config.yaml
n_layer: 14
d_model: 256
n_head: 2
n_kv_head: 2
head_dim: 128
d_mlp: 1536
vocab_size: 2048
activation: "relu"
norm: "layernorm"
norm_place: "pre"
norm_eps: 1e-06
positions: "learned"
qk_norm: false
attn_scale: 0.0884
bias: "all"
tie_embeddings: true
parallel_block: false
init: "normal"
init_std_qkv: 0.0201
init_std_o: 0.0038
init_std_up: 0.0201
init_std_down: 0.0038
optimizer: "muon_variant"
lr: 0.00656
lr_mult_down: 1.5
lr_head: 0.00561
grad_clip: 1.0
warmup_steps: 200
schedule: "wsd"
decay_fraction: 0.708
decay_shape: "linear"
final_lr_fraction: 0.05
batch_tokens: 131072
seq_len: 512
doc_mask: false
train_tokens: 618100000
steps: 4716
dataset: "wikipedia_en"
Each number is 128 + 32 x the weight over its row's rms, rounded and kept within 0 to 255. Layers, rows and columns count from 0. Numbers have three digits each. The size before them is the row's rms in percent of the matrix's.

# layer 7 MLP down, 256x1536, rms 0.0145, rows 0-144, columns 960-1055
104:122133133113164152134155165077175157102101106068157079126112103141100081124139130145159185113131115091181093168201127129170127093140147099100102114095107109166165116108067102147108161116136067150180149147108048176133135158171132193164125145121144122154161069165110072106134155107148158146
097:145148123120202139169115137099094093175105099177129208089086105082140075094122157083150089169177133104153136186104136087150148088125113148147172182113094110147125172159092106144151170179109146153126100063146098149165152124090107137094178093152149157079099072113084164130091131060124103110
103:152168154166121104157093138127169136124124152095128105104118165141148119125186088129029104167157094143149226107113087076137143153124103122092142159143120067120095094156168135136110112121122131085145101130162124156148146119103090119124143104168115115130101084108152080151116147131067082175
100:134106146168113105110153095097102112137106100094092076145135087111163109077169148091118140126146133092123111086103216164135165179135093169057069104196186123107124112167149166139101117099168162134105123107121098121112151113157140119186142075083150148200178142173171101125118141139069100159
098:145055146188088099134131036063152123164119171153090132103179068116134160208213181146124161115124097134086153173201102138111069129138119145145194050151130142149113215126114118178110158164176190096136128124078129121135091162139137142099118120084111141110088090075146149083149151091175126154
100:086130191135102104128163132131124081158160120133122073142123149123185183171147126152123183064072164136060171074166178156134111119086117101043109134123078159120106138142140152110158162102109079137141149129113110115158177061116157156125165115128134172151109150200118102175126116122069155129
101:135220158149141130194105094124154132149172187073136130122154154119113110129129139164153071033112130091128130151133081117090117101108171150158137114169079127157145155123156117140131105135149149129142177120165118100071087164133189108100129074107085134069148178113147082130202101127145086098
102:081175138183082083127134141129167164153093120102072123087172076129174055109148142096161160127123112151144155142152135092149147092104162195087079115125132103126079180111121137111139201106162127147110129149091143146125124107148154122142188166133165119099108192157144057119123113101174082159
101:098096160142086159151177080073150094114146170207186120099124159134119101108185127171131094094101148126122130144082055153079127100162151158106175096135137073126180072155090186168134176170159110185171087145083158106135128127181123079164092179120077090104153090100066086071136161116113197137
098:148150101128084124134142060134089134099150134137144133116100191083173094109077166053113107172080107183162192135121203144151132137131140078129072134205132169138164100160154121089119153111152118170098096158097145169082105117152134110152124114083068130097157121069106091111105107145117157153
100:145173126116097141163145064137138148093092148101116138157096121137138106141075093123118108171127092090171144107122088105137080138105179092115105162132167071148139134124091115127112154116127122142169158168162141134160135203150076128168119145101132115133089133105157133083151129138117123088
097:159148105163100178096092162159125139101169117125114086079172088115128072127117162074099087106090139067126142139087145154122166166141081110152147105092119087126141192132133123071108148105172144083181114110114111123159136148166123142148083151149138125152065150125119139093163163119132164137
097:123105146101080127084134099148109127167140128163111055153163139085104135074144129134097182125105172134127117133135171154084183196123122183148095070148207098168119108097127146105176049087108175063154094112113121136158036175154153145136116087088141117086087129130163117128162154063146085135
100:147168151175087225157159146131097134070102098177056123133129109153099077066108143083133085103195103075180166093125136098117100163115095136098110108123127103177143119106109174095115122126129185123121060100142081150062079176106126122112128103144114169071079132127080127122125123080082030061
097:133123108089141148146081155090163133140060113099134109121072155102122132134175096138097218177171186130102138138141118077134112132060117130137127174125139150128108145119134144223160091137142068121107144176106152100051082069077139122137193161190107157157103188078097161117160110177133116114
099:145146124189161123144084136152070136129151039131166123120122114139141107131119093113148176104128094158155074142104094157112142133127124200047042104133108143170083165092102148088149094194131122102134101179118098101117121191113095091107075173135096159142135239122178095147095116145133103121
103:111199114111163129093131128160138129085164175095176173079169083140221169108112099109111169146085132115145139137166156135184148144154174067168130132079121122108090078113120128099129093085197087082089157133060154108137176156122124116096089169192089058112155105142110115090164103160107147119
098:156147113100121101137117131133129120145102163188109126153151130118145155097144167156106150068142164159114132047184176142154068112115128119148105157130126114122109180135099109119142124155068103106092169171140112183156163126133112117157099153133087107176167103138169161117152104095138137131
100:162118130120077062177136111129092130061130163117131145071096179111090117119069160087138126138140088107174117085139198144096139152194079154107122189092177152117151096150141129099083146136152174197133096122121171159137064171092134068104114101139130110100159159101158106106085093166129084099
099:186075115165107109150116091152154131137124135220146175110109155140154105118137095063165150086111144037155154132077109109133117173157124120110146132089111157135114104074042110114137145145020099099147196103111150095074096137210134135117097118093160113128151148200147111087140117088181144143
094:088146119078172137132149119125176138120159169125129061100132113144073120155132136173143180122125144121142145120129130089068108099108080060137073122093132139124053093082149094063142139143150190104090139102135160115120138146154127119165146108139126088140195176131180086080151125137163136113
103:144125116186143150152187103138087115184127166115075113094112211113117130123168136136147159141075127145057099109109170141125144147103079138145155162093126084117102057082177161173010123053117187098134097121117155140121070060183139096119142181120157112121137176164135149143112210131091117086
099:154119076131139133092157111173134125155109167137130101138076139115070169131154141143072133173112154131123191120130148147169146093136105088128065147155124125156126112117158097133095116118141080102072106142145114159123229178152128132190075215149078141102099166155092160199170144116115135125
103:106191124074094134164115117169143145181070111110109080131099093132136118174081124147105075140120047135154172122212141120118155118138134142156059143191103131109104101139076076058129152059103126134118135154149072120153121113163110135163085084109128136132128120105148113093185047137145144154
101:100069110094154205139139174129127114107098137152159181128091142134135117172140125122188126096092084034148120108111157127135156131149086160124155144075108123098177104185092122117237126103111148089141073162105086127115111110132094172161120130141112094144156099139120139153069110089095072135
098:126107112138108104149090118129092119175126147105082160084127156121148076155099121131168139166153143116150136166165060126142160164141148123131130150173146101126123101142121095174137170083139152091152187142080131154082047094142180116129168171108078133147169121147094126100119085116194123102
100:157132128142112139146101144152220140078127115135108157087145028174086071115097100131199098068138157128104143118139062187169122103162111091092108079201134114086093056117123128114127139124061134098188116127117124219106159108185127101108090111110114169105137139166113157103168152115160083099
099:126120147070167204080121125113133116129163114115173188078173135154137111123131114127129169112126155133087097074124082134111053103120132138141132090120142148166139154157126023103145126147158086113104137067101116181126169126168099108121168125127099167127124152094148125157092141117193146149
101:171155088182084163083111152177111105107153120102139101114056162130146137111107129104128134083088092164127143084112126123123150139150102107103133163108128118105162089110141087109127087102158111157148120109148134130118138058130187104074132179130139157128110122086151111148167195131113129128
099:090098095168164168149166117118116137144169144165162134116143141159119070125104145143133101133103102169172229166154120153186109110136115174145129099102156072169058089105108175102085069099162092178103102143107069142129115180114104140202118117135072133165157102159115139115095076117046131090
105:051083140165114089101084173091133168087104127194104105124157149141138088082097091153117133193083152092140204120138106150174129110092138095127130133134128126134154043090214181147208136124126177142180154139103067134115128135112114125112148120155126145211135139152190108103180127102139153134
102:167194146110137141130092171142087142138136131109139179172131100142131109132087125144140172160129105143145099077135141104112098129136098126068128109147028134089110118067222154120176116151139091184130129130109147124141086137132149080145128140106148185101136112167165195122117083104119141121
101:188111090177124196184129122122159113183136176134124127141144144061116106120153105145133100112147111138129151097103134095183156186056133157130118124119170132078118193101155125129104118117136122125121097113143082075139060130108073074084118115116132098160109120143159109119178194153103198111
102:149122140145067096103189130159082128123090156090145150137135081141113152114085150093105107152133098133074068096108211150144149132158118083161132091097085098133078136107139160154155151132195140159145192083124088132143160085143133084101080124128137183070113081183096152165142099141147134165
106:133135111087118134141075136106111115107175079122150123152100067073150108096119121148152118108095138138124129152132156119048127098139130096127117086157123109121133114139094102152139094114157090177136166100095070150059140149106152169130128091167106159179115075137202101107122105114110139090
103:132113118162046133134102145155090109079093133117073155100151136180138129178111106132125119116049117115119145160112109151141135098152116149153142091171183128092119180114122166110129058154148112128113083171154179119162127161138148144151131112076149144233117069135101128126088129163142121190
102:188101156139128186125141180115140074145132158141120139147160094125151137106136110152150114112171135161111133127101101144174173138109164136116199194102138164144119110123118062146132119132131127095147054067099123129124118147204123087108088119156063159134059125114115167048135107056096129134
099:144108138138165130126152160112018116135122071199123187090111125119156168074132100112162110118182135057123108105097157111152116141120175168107076112134181142141189135104106225176151175182157077139123157151127138126169173108171121111144122140132139114128113123137175130145067174073156115071
102:145099166064081191141168162097187069180103203132163121062184179099097110175140100087140096095139103168100129101171113176168080171135158174115176142074135081163076175152179157133138157088129157095107162169123132070121084089207125137132110153187104150104078131161147084106167098130111115098
102:101091093103059166080094195084167117068099054143069147081098154176126103131136118086071176122134114075113136117072131172111115161146189177156094180127161140131150091078176170131142100113088123159116112080101195143121154153112088093113164126133188140159165143112101131097176093138111182175
102:063139136108120096107105130135135162121069084083134159197111145168059145133117083168156119153151115115151080157163084114130154115061136096080054137099089075162185147141127128074136140128123045083144135147165123112070151194107107111139130103124145150174065115145105169142133154146149121077
102:125114079127184175077082115138085122108169145061101135132126139165123093131179120087154106112135138118114132149135152145120100108105134135129093125142135163097138127114104110187104123052085156122130133154074137117119089146144210152134101122167094107136110175097120124093152143163130145157
105:073108123138146141111129090113102151156093153121123165112142140173089131079091074144081097117150138122094129113137138126113097094142127161147098097124157180099159122165128130147155166131129155102114162186140145129144092109094114093069125155185102090139124152081107178137159150076087088111
102:136117111141135156107091083164161075100095105139106103133141117095210157138144138109162105127160134255107115115183184116144142127131131107130164084144130137139123127175099108117146174134073109140101160169096122097177126084159161159151083131119128117130196125133119185114112111083140135161
100:091128132185094108113175114102086148093113104118059106086123147147125133107086124191153168151036115138174131157116167091184138077158095111160120100120152120201108087136170155108121135135106156168145082112189127120120155141138151139141099167114142093090147107093144087103111125150197115133
098:141132128107160110110085130109193146113103133117141186082127168129147140092112138109154184114080114120164037141145065133158114151128137174174138128069149129116171116112073105125095127105146084104123113148078073124124146144122149127116096144175230125145178153122077171096112025161140129082
103:145097145096121181130131111152111090135088125149160156122099144132103104107147185150140117095158121141087140077091101158160131117146142118128140159108153109106097124128085112097164168142192140140096077137122131116185165200139049143125145114102160069092098128153160155092129130104150138154
098:122021133058104148160125143148111123159153127064151088117139100109093169143081122099148152122138138093121121187140145166111090129120103084116137115148123133091103081100124115114086187179083164180156116165146102121158146107105141122161077073149095146169124139159094106094105155141174149167
096:126090132111113152097102089151134147126145084181100193074092095103124088115147161099110094076126156139150102093134171161098128140167149112163140125136140141110119117197065147111115130147151073089100084128104135158115111127159116092114129136208140182151120138118105094094076147152136089049
099:078168095120079161134140065109094119135148107161078146134172080105113147081101132131198151117170125214108148148146172119083137173090057116154145165074052154112080130194135107157118101144145111175086121152130178118083144187119145158132121156120128107102139194116086121104106165149067181114
097:168184191184108180100066108105128119092134140080105110121122186114143173183084151096146168094157117125146068172194140137147134104217088158217105124091142186129176088176138137166080141117057145184107198102103100096185164129174130124084120129090121141086122116114146112185140173126143113150
099:163130103073081172119121084132178115191119107073162163103139118111097156156158139077193113134124135128088132100108098155145132198159159192109145093123081109167077125058141101120125141153158049133134121108126143102154163114069154149105140106095143094120134142162108097196097099167112215141
100:108145158117185113181172065135104132167177133142139165103173105102177180138104107138080126133125140118152094085101120095155123100181143086158145132132143124152153119121128154105141054120131153083141144110188055167075142137143136153204124140097096149122168133063159116126199146126177112121
099:092137209110138085139125120171126105092095151177120165191122085141136085114083177057121148089128125110176183075156169059151139129119094136096164162123090123080115153129091136182093131107126157154126130150135119181108187104068135110137098115131107114120122141131070102065161136138120112146
101:108155155166186204162096146109125151150199094143122152118114152121094137125104102095156149131074154099135154162130137178138105164027140101134120118132102090122133082114153136148141145105114145136144071084126117115136207123074128161157138107096116088101101088100100134065144114168163138103
096:090117131109153163132108193127157138161090147157085143197176104088095155073129149146130101119062132117033140112128162125136174120066087113090100093090092108046117123150117139176126115145185134165114134161136122077186118178081124096097159087203122129115126116084079143177055129135151081122
104:080107116161127139107121111109134217092116156145097133125170163038135151147142087129129108156153172187117120166129156137118126158134088110157151159084142138103090066157124113138148114095130113087145174143093123125091138125190145103146111065087150094078128115096167082134169134090141182101
100:108106126110150098164115128151156149169167156098199099170159099154093173115115153125155115072170097098100137099136125156108118114101103084139100197108113145130080146084062147151118127135119124093095121131165138040089136139112121145157147187142163120194097125134112128093161091183112118091
097:158143083167120060106120145161123119090110105032120149105079158151156150132154128092160087144175139142155127071099106123104097196102129146096143190147082087161095185129166145112162128085117122098109159140160161119169112110081152106148127175164124092153110131127132164112136120149108132195
104:137160131171156104116176129129151109059111106102207108139078177153090129097134127087134149116096118107168113179148127134094198131120164131155093106112135100036160140165114134141080111136147097095138149080110204090125076117104148112116137168122116144134086086129128178093127122088175115102
096:143137127128113123115177076139115105199193125125093057078142071163118118153156124087157176101155117134146135101150101219105187162131159190081140135095138114163152121061116120113133176176165110165168191200134107138057113107125116172070092166070119127088110099128174060089097136187130173161
105:111125123119164117121105142126156096116127071121040076189086155142098181124133123112136118148172111130156106092162203149143162119121115190072107152151156117089095169134123208065178111197158150161052109189140122161130155177168102153136073091079129124168119146146136039087133112111125080108
094:090126114140141100140113148125086106029129157157182127174136123086150157136207150158146171108100115126190123146185167144065094147149156084146127130129115095158124087105081150105088085166140161137045177127110133095111139141087106138166142138129169137122137190121136134126139130060132158114
096:170131172124185159142130133089178151139093070131127075117120075084147113119132161079089205174160106144104118082088141133105073137215141168115088145153132102184120213075125091157082114188109111114123127172150117137064197176120119107069122176113056153140132125165103167076151123134107144132
099:119111096112130135088141141131065165091124080127121112092123127105043135132188162187098102206094156138121131158113153109134163127123122107110125123179067149144180160136134165134155123151129123158147131170121072136113168150112113111076140082100120149165077166086131137133142130168135112181
098:096164128170157111079198138137056195179134192170185140133186127159097145108084162146156116120118144145108123060081083084129121097095155146077136134119126153148170191113105119181093152143119066108052130083070183141101149095138096134160147110121090165104103139135107097114121130130104139116
098:178150069083180170100125156130126181143121153123159161116137169098098113144130135149156165139127115100093138107132087179080130117112165103182147158132113142071103191135131122138141142088133145090139110077125094118122122133136102090105096178075142088133123151162048203105106081092141155101
100:083134074116112083074134143087158122182163144146089139149157162152109109082190111115170097145090181160050150169115083120140139127200149088135147159119161128161174152210152083153116162198118161114142107129172148146152162167163163117159175183083067139153099088126183147183190076146153162166
099:133135122141162092130150146083094178089140114126156102113107105154183162140136132141164128104153101066137135188153147156098138116083140105138135187080132076161078146154125136108114139179080063156114083110163129096150185153124153097116119087116159093131117100104093111103086114160153089158
098:119120142124102109164169136089118141129139174207165096106125122165126126060030093126129103146124133210122094070201197095153149140101104141133194139165119180105140135134168086136131128051095109138105152164125106147124108098091133083181155112079145082085120156089145151140149111135131098021
102:143115176095140194117137122070153144133113123164151147096120114151135104151169111113098079098147149155083147125113111103174069076122198073137116160150165161138162175158069097156137219143138103188105106156118147116168164172148121100151130136121171099098118091116100082137094172145159148126
099:075130052151155082148137115112167083116108143172090107169196093153121177170149142113095137132132165100157107163150092147179113133124095152119152139181145104100136163089121104149131137164137126133102176097112183091085083056127126126073170110141146103083187111162108115116160124128076155159
096:152124178123110153118156088157117103062128115051082123077174130169093101091124155161131072111083172119119173148150058113153095123144125146093138124151110104087149153156160126101138170134123115126169139116086157190147127059126185188153140128078197155157110150108122124122131118145167065209
097:143110185167158154117102088099179153098156173139210087126141062181133102133142129079155093097058098136123104132165132176122118103073102189113197078097198140116173131139134099099147132136065071100131085129104155068150147143123124096119086084095136095143089121116101150129122127116110138176
099:097158086067103132090142120155112159144109153155153130100089069124089144118170128147113164201102117123138110180101126133139204134061121079094110185138108138095177153138142162148080100143102113105132093088135137121145102169092081176133105135123163107096073133148189201157105099123105168134
100:177117090197086160164141158124123179103114146119119054100132150115174094125132131096163207145086095089157154158133122110153112177151156139117156099128110151163101118113099092195166119117118202079091128137110086156144081125155123104171144155181117147126058112079112105178119144151107162105
103:174101130168085104099144127142113146168108168070100127140150125111063083111156127105071088141118161153079158146136087127098140092115137152099160171141074099159100116120178154035153127090125129164142186136131189106053116160106139047108139163111086123128122149086099099148117114122057056159
099:138222176113111082106092104113110129057143203152135081142080141103133131109127177105103128048170129107131056182074122147109163104018132154129173153129082144091105124104093158124101102105118119077132126135070117046136171153161171115079114173197115104097141136163107113111101105164106208139
099:099124178090048096067151138127126137105151117124115129129146115082142150087141131177104160112166135147166101141098154095138137207127147144160142180088171118109182172122138083169114154172157129113086171106128139076137132106126163100185127072116155082158116093161106141100161143139113145068
100:074163146125108092117109179161139100125173100161096135123122150133081140151152122183092106163123134138139133098158202124095123169155125134153096109154132103122174106142153090115148104125128148161137102106190078096150125122067115154147122137147093111158099139096099108089140149129153118130
104:125104163126120053116099126149052144117115115100132187101126093166140088122064164163108173169172151107140104169138125137139122083101108155135161108093172108130118176145077134148097092120037125120123093075114130094121138151140110129134170127112106099110166152075157159162117139150143088154
100:213160126073093150090145176143069117100107149163153151143144163130143081158126146138170141171134095176091139107127149143075139146102134143163132157083167114141143162136095106131138150171148095122144158124104118141151138219101104131143103159102114149086142093142153159138103134046171133139
097:114143141144083108081177082083139129140139134183171148135123131129067149119142151159089104153123172086101132179115136078082146123124119172079098120138124144124110147172099165083169214148134117104135128122123152126126120188099142108109134148065103133096124116130126065172081127200055111114
098:110099101120208156088136102094167160152078140100111136114156138194077069061123136167079172164126100161121157097099097089132187184131075095154115148107220135138160131161172159172180187145152172064170122140128110158182071061097097076119069125124234194132122150164101147108112167152155118120
096:153129138166154086160129100089151151142136107147176146165129138100069140097154094118120132069099119120144086126084081097076072096078092104156111104103126104136085090126111160103158153145075095134128128168163143149051167134123150126148103149143080158064115172209122140119113166145153115174
098:104099144169110102156155121134125103118149123077122113126095131153069128176121090121132140150174129087086143124149183123143157084155153169077100119165099136147151075097134105052138116138175113128134165128139049177135117105124133172091093095115161132119151054161132145130107143095128082090
100:139182160075162167155122138095171115132123078119102107121155220123128105187185163072133148112157127143131183178157061136167128067137076146136128130177134116184133121082133125115065139151142145119118129096148142111170164092213082164108117121133100158139090121069107074061118128122133057139
098:136151160091161113075043162141159106155185148133136128112155110133114097136094145094074069085189100065195098131105142093124157088130157112132143174186119172107152172145071139134097172118089114093138103113178104110134095108059172131099163150160196163078171179134133153144131117127103142139
103:125108114091143098139141177112100144111163084168113082148156152140123094083109111140147132103093178143110105141146164126118081106147130104082139108155161195121126150151161134122118130134141099095122104132104121159124127111183075124108123137088197139100137127164108154161172114114175123123
102:113119130183098070116161182134107089094174084110077120128213094216100130075192170138137125091084163091116097131121124117090095136131130062104097086055138160119112057109160145090128196110175118125123130139155104204107133177143143093092097137156146128135075134106035114156133144098133059136
102:158159173134104119100115058121131124115083132092107121136110153147121156169112102137122125091138087118136108092132126133069136130101116135151155120159116128145146128110170129153137126127151117182134108142106172106191108121132111156160125104169130140105111155131172179113135166141119138151
103:110102073072158172115109095132114146116114077157156099118087143109167116105206136121114151149187160136130136207177126196124111123087149160151124126138188156160168123115146175113111093165154099094100116161125120095167123117132108097157121126182165061132140068110182105073137127178138116102
100:192107159138113150111143118131135089122134088059143187106154121041121095089117080129123114148107180129134037133125120160138120132099150127114150170089109147159114106151107141125125140054103175113067144145130125192102117120122199135179175150188117133106127098096160117127135083155138169123
101:098109167160158097127163119114157164116141179107132166196108104156106069110104107083081048186201129139154141094146152148164093155145112168156154120192138152119174101109179165130222148141198145155189209135160120115132116101143150114044089113116182081085153186136109093179131049166125142110
100:103063114108192195165099126112174142113109213144135114156068114144152186126081115144106115132104096132121160094062127145147102141134167113157101123090126157137151190160127138172079086151124130183138145071112113159083140133180142142115127125169140131020139128125121147112144080089121134096
099:123093084112141133086128118159116127141100178100144111062107154117149125163087091044155137116161118123062106126113111090155174147064090093174173061169119150147132142128124149126139104160132109158131142167172137174034120106060131135161110099143138115118129133171133139155171098187097129110
098:113113098111177106162094086133107141143084103156171112146087138185132147137146155145131184150053101126199181136129104132150158142152145190104091153123109112138087124106158046119130171161105161155151150114155073155159119098146105131156103166070124099174095121092120130170136157122083049135
093:119150127140124149144106117187142108153084143175108149151110181174145117183143105121100100078111146210165127074140175152128139125112127111097124118153128150120141126156152107189159120197131157138091109081093136086111115155104072184170096160102147117153154115158118082132115174123171159114
103:100105094146134135137154107086096181125114103146096096165075136182181214150149108143126085127187076179050067172155157142164129158142101094093180105097107173106117133133103090105148159124101129160158165107131108123133137179164054137156127168156188112107124140073134099117131146177137137072
097:201173128113136175118131155166101162110155128120167136165078127131149180167132138110129118082129125170231121135147136144190096114135141156109157119133184161185134042092119108152127144151137147165114101140148173078117138181140102127139156146127113155171086104079068091092131139142084132115
100:059106155110073146192092099095091183102095077099080197128141103125168112132090110146146091100097134194111059145141081125089200132120097081159120118105095188110083082091137106188135084107115153124188141155144122173140138145079128107083148111104165130099174161118182139165158107109176162104
098:211104144124160121095077095151091169211105110111100136117176098144158129147169163072158173111126098140139110104110100128166119132107117082098206142126139098089120091099135144121165150155130107180078100125164165170147120164139058095150125106133198120166158077100173137220142190121094117130
099:149116130111156173113099139113164100157093165088119148081117164096135118170165139112118109152150147124175187105085094091149132160178130129153085158174189082160111089108104149160121191095144119158129135133100189118124112110098142176166165093104128123175151105144128225126111119161142201076
105:112098125086148112102133103124154108113132123146151194172185140133168167111111099132108176098157140147167105062167108153093079138120221138185137170132130142158160100160027123131164090075085094106123097110072071108095123106149172158139103122146082153170148134099124116078116089096093095125
101:140107130104149120124160161083172114113122165157112111100123084083128138152109141128140154145149135122173145111068190134144140165103117128155151161127107111129135127099158113096150110053117131129105145078160119128129176149118115169158094151105176188176149094141154051161157067150140090120
097:126152134127120175112080194095143139158142154130166107153129069132146150101119136178106127146091106150068128072134114117113172132129142150209121126128089171088100095179169129105111132096141158077126094109143110126188120082115119097135161176099184151126135082149168175122145161105114120074
100:109125104106082071122074104126097136124117105140130141129162167105165116154093113105155113196169132209095138100168133151134101130108142091149132112089098095116108184135156122191086123123117079130106109092162133127149095177082101177053182147097138103124148126102126141185152111105154126141
103:144175151116049206136116133123158115129132169181132105181111216201151204194094148123069059087104146113134114115125110152131100103123213167166136160081183130099152065202230143138100079080144129139142130205131136167115120086129089107127127113185135103174205131144103150119174062113115134165
098:169133131167115093107126070095190113139120178165131167100117113077148121131143089136147138068103117098137097128225104128090147152119128063147104065112095050140086189086114087065131054148101106125133200164102066078147175148131154103177127098105059140099136116162080086094125173118117103146
103:143167101051107132170055137098117131104195105123087131143164142180136125093149123128038123121147072142123112142098160095149137168198123094111080075174105095083101175182176055200162155153082182139124108125130136145121101108159132100142138111165171162110134091167087108092086085088112073159
102:118132146111073122182119092098127133051106174121216134102136111143167119158109116117102125127107100186176156122110123140088178148154132145154087155116137119088167123094085117119233123100111139143080128091140123148141117156133097137120145174133163128096138190134109132181152070180074170159
103:107135104127151126150149118103130198103150009189097152102111052149078127138136126111134138126130091084156070129075120158138112119120136100125088126113152135113103155148125115173109138110094138209118092149136148163110120079148120110139150108119141128130189128115125139099130139163175081119
100:154142129152129086143115157150132077154157155054187134072175105133136113180139149132137143101097146115060154089206145105070126141117113108114143151144140136158125126174136159095129109197070097115161190124152114164068130143089131158198150137113135127120129106110149167097063136100168017170
101:057179122136141124161110172151190144135079133150172163142146181137080205111096147100096081077166133143168188148148152127125196145117120167139105133123101111109122150149127146171119110107171133197169140157094123131141117106140128128147183177069194127104158115121098132141192170064069127204
105:104139078168136131141116117133121103163110132112075108110078141148097083124120090124125178111139114119174100081150111152118150130107146099108079105126084141080104190141091143132140053149152141139052156161056151153189128133102095101134080150147109146113121091135165157119127121119124102139
097:120121193119117098133173112095112137139056150104162133145132129148139132095116087138129149102165151136109092143129193130143096169134100112154106128134126233130108067148127133136142127106084110186088124187109118148125146165138105121164142109134146135098131168185106154103126114125117109114
101:163141157125145151107095104145110155168145141153130164084141147206085134114112159139106099150173110099117151105072128148066071124163104130130082121122122140123082088115139132076150110101130189068215140099096102143147144115129063132104148110171114157084113113180089152148087120128176162048
104:118096094138056137137090189133125110123069101108081166124125130117090153112124098106113171152165138155058120116163152095142143157119144085153118146109130133085154147150154170122069160111061113191126108118131184155142163097072140126097100073117132149110127070118173141104144153111087087105
101:168133114052176124111144159114096126114100167128082131105141157151113101090131158123170091106150106161108160132161141133115093079142095163095131157191160104114112085145170092143100145119159169144143103122138092122158159070120080149124114131069093099095089111173110063139125103156068112085
098:105122172143073135104149176110181100176152152073126165132116149134160136138167102139141098088113059184136076161113097118119132113113094079112132090117099137099142157152093099117154135171110127196086092112117195080124187149146133118129084115113102077091126091156111134081175082046123063189
105:116106104157128140105088136137182120148146133096130063170147039124128075093124083117110075163066131105175161168157133195120085088132082099081182154172116147144078097186125120098153148126188096124124110154139135107132177079128124146125101127106125176130124134165125112143131100182125165164
095:100113126129080096081090209145115129152164060100118156145137113157099119140124142159096109118181154151035048134101164115152130117155103101106173086129159144151128158115101120149142131119168137128110165129212134188145071074077137120107136183092158121143126120158197052153137168137123146113
101:050160126138167125142127137153094123209154176106130141202167113052107122139113185143146132182056073090150079079138083158114098125168177213119096145176136069082114118133101148116061061116128134154112134149146121127118048058087135143112125120112131138142112114082123102193081180114157121141
102:166124147071130132111101161159140130131133114159133131111118181195120127150133093194213088105126095103091134201072052187068117083175134144148075152129086124149170048175106117084101137184125145129141121185135156192106080124147092185157134114095082106158135146125092130137126145080154157116
102:207087102172093090132132108128093160142169139105086142153140107120126153147113116168086156114126123197101125100059169139163154144141138183150126117155123094124123113128116096102135172175134152109098173125136120106152048060113159102166105120097128201160178163166149212069159158161172159134
105:102135124089159124104135156140100126182141110155088105154178156108114122075101138140155080128110105129101163121096171127153100151144099152149124119072100146079144157107109137106055092170121129149183107141177131136109091160125163083147142118088100151126137094079139135179120186134076166077
096:138077141121069076082116179149182149124100184135139126131095147083168097153166163139118104101114109090104123091154077120096171190109129104139119192084106128147195096144123206136127135076091139089188194174124211170138129111111130111166187099137120135096125145095138160114154114167138129153
104:093127147248102142092125032153129093090115178114128111096139113120134072146117162186176167129116137141152155166160039122123143118152136188110120177191104111107145130165104110095122072142137069157131165059099131053146192089136117100095094100105131124123158214090172096164082105088101176137
099:151157166118137147161197116127095158134161071162135175108129104090146089136094136162177141156127181075075125174155100055176120158136123130142090116126109139118146165121135145086087112097179147107117122129117156046146146113126120131158157190128130137151168124099180139129083147113104060138
099:145196145125132085095092131112106143111123159162143171189112129131135128129105130136184149155183188113146214142126095110080139142078138092174147132153101171160174148104112112203111103144101136152153139144108131094108102113138071112057088134163131113104135118096102114105139129144089109115
102:161180085074129162182160107166119115081134189093106121103153110129100166113090117098174112130099157133091192166072057108142168118160162145129057147138162151137148159163145148116161112161172128143170161142165085139190097120119159153114109126161128104097169152188153146163110139084088114167
097:111156188109163093154110141120179126128139116146098115116082104145105129148143115122107156123185085142174161074112151132144125096116083097128174143096169119125081112118156121129145160129158127131145150113046114075074161142091116069129158156142151131152108188112089196115088120186187122069
102:116092083081182162073110117139134134131129105163086078102110099118118128175138137089086153128127110115067162180047143162111227169133141108117151111136133168106144102114140145188056099093159158167149112165113112187144166080189100148154155174139145130067138103248147029117121170085132082113
097:111153142169000139127111085110127159185157081133187149116126108111127153166099128143092144101162101021118179113099106086166152136114148142143106122130128108111127063121144177157130095184145094120109173053132081106176157172170012110062143029116091133119170131136173095143126115125159147121
104:102093077119079133090109158066190080116098089159102105121211022131182079106116125125142123121226134157133119115115226098126138090133056117165169134143117145103155162127192163159152119196136138154053095142133166128143087070156093122143103154139084106135051096082133114177141121128111129111
100:083132174150188193110063161114122141101167098098149195072104149112146123139160077093159144108110113133224146097157107146100126101142124133152103160112172086125140121150147173091133138119095126130137140131078127173149143147159134150163109087171178113134119116070148127153103108166088038169
102:113159104199067084114137189146160145146141149157142130069110102088146081108116124106116124129075098133097145192170162162114156103158118078101190136158122121096137202106117130041128098119121132115139097137164159101137100087087122090071126151117146097136155114128075112073166140230132136176
100:132051118152167120115166120107145122116109165112137099137117127091123157172120122109134095144154082147150159057152065062163157086180140081142109124208168141136174120135099140149119179116154092187106151132144091125070154116111114086104095104103102118091162159133134060166117150123133117128
098:150151134130125113107087128131129125143127159132164121101112122132159100164151171103190169150052075147124120124203074123139114087181147079127085158171158105165164115141125116107112161163136120102154078125091067094136102179091113190139142117121163108123131070128115130134146145105134185136
101:136164056071112123129087083128096130105106109120072134140153144182128136101150128172118103138100154106121164167142137088167092147154159110168130143142145148127136115113160150070132125100088129183166140115120159165161159117143199148144142132109130164139113171162165127130137113121115161165
097:089149128157165129074186145117119099131116125137092146122112140207175170162099172150174126127120156127116145090111145098098152105194169169127112131121109190145099041097091154142124162105065127153139104119127104153173154133121134122124123168124121153143137110099144130115148154128149186156
096:173180087103145075167084147106108169089138131190217173130125145111059088178140178116145155123123132198075150116080068142122113138126067168145096106154126123114132150096110121186130138145171109199155092083083078190198175114111129172187230080155083066103104151171110165148114072155137119142
097:096197146101163169145074166142141066143100155125148089088142190104147104115213095118097154141136077140170177114120189112130179143094157098154111092129150147125131151181153171132117169159096113111174179130110131099138125138174164097090093146233076157184097067154136108155135103061155147156
100:053159116060163095123164139182079139140125094154079060160134117098154131127124139165108163134110138137101064122134138062102109186121101133077098054079180107164083125060135145088081086128103125129098118074126153177079153160163141156162115097157127136110153129150152176134178149131177148145
099:167115118103062119103166177133179114186159089084127119178110125129125201146147141087147125165176087117202112141122125141079144108168102114118183140154101120149117119109139060103100110088159122079171185174088150124092182156082167129104092149191138141128095114175127149128123057168065180157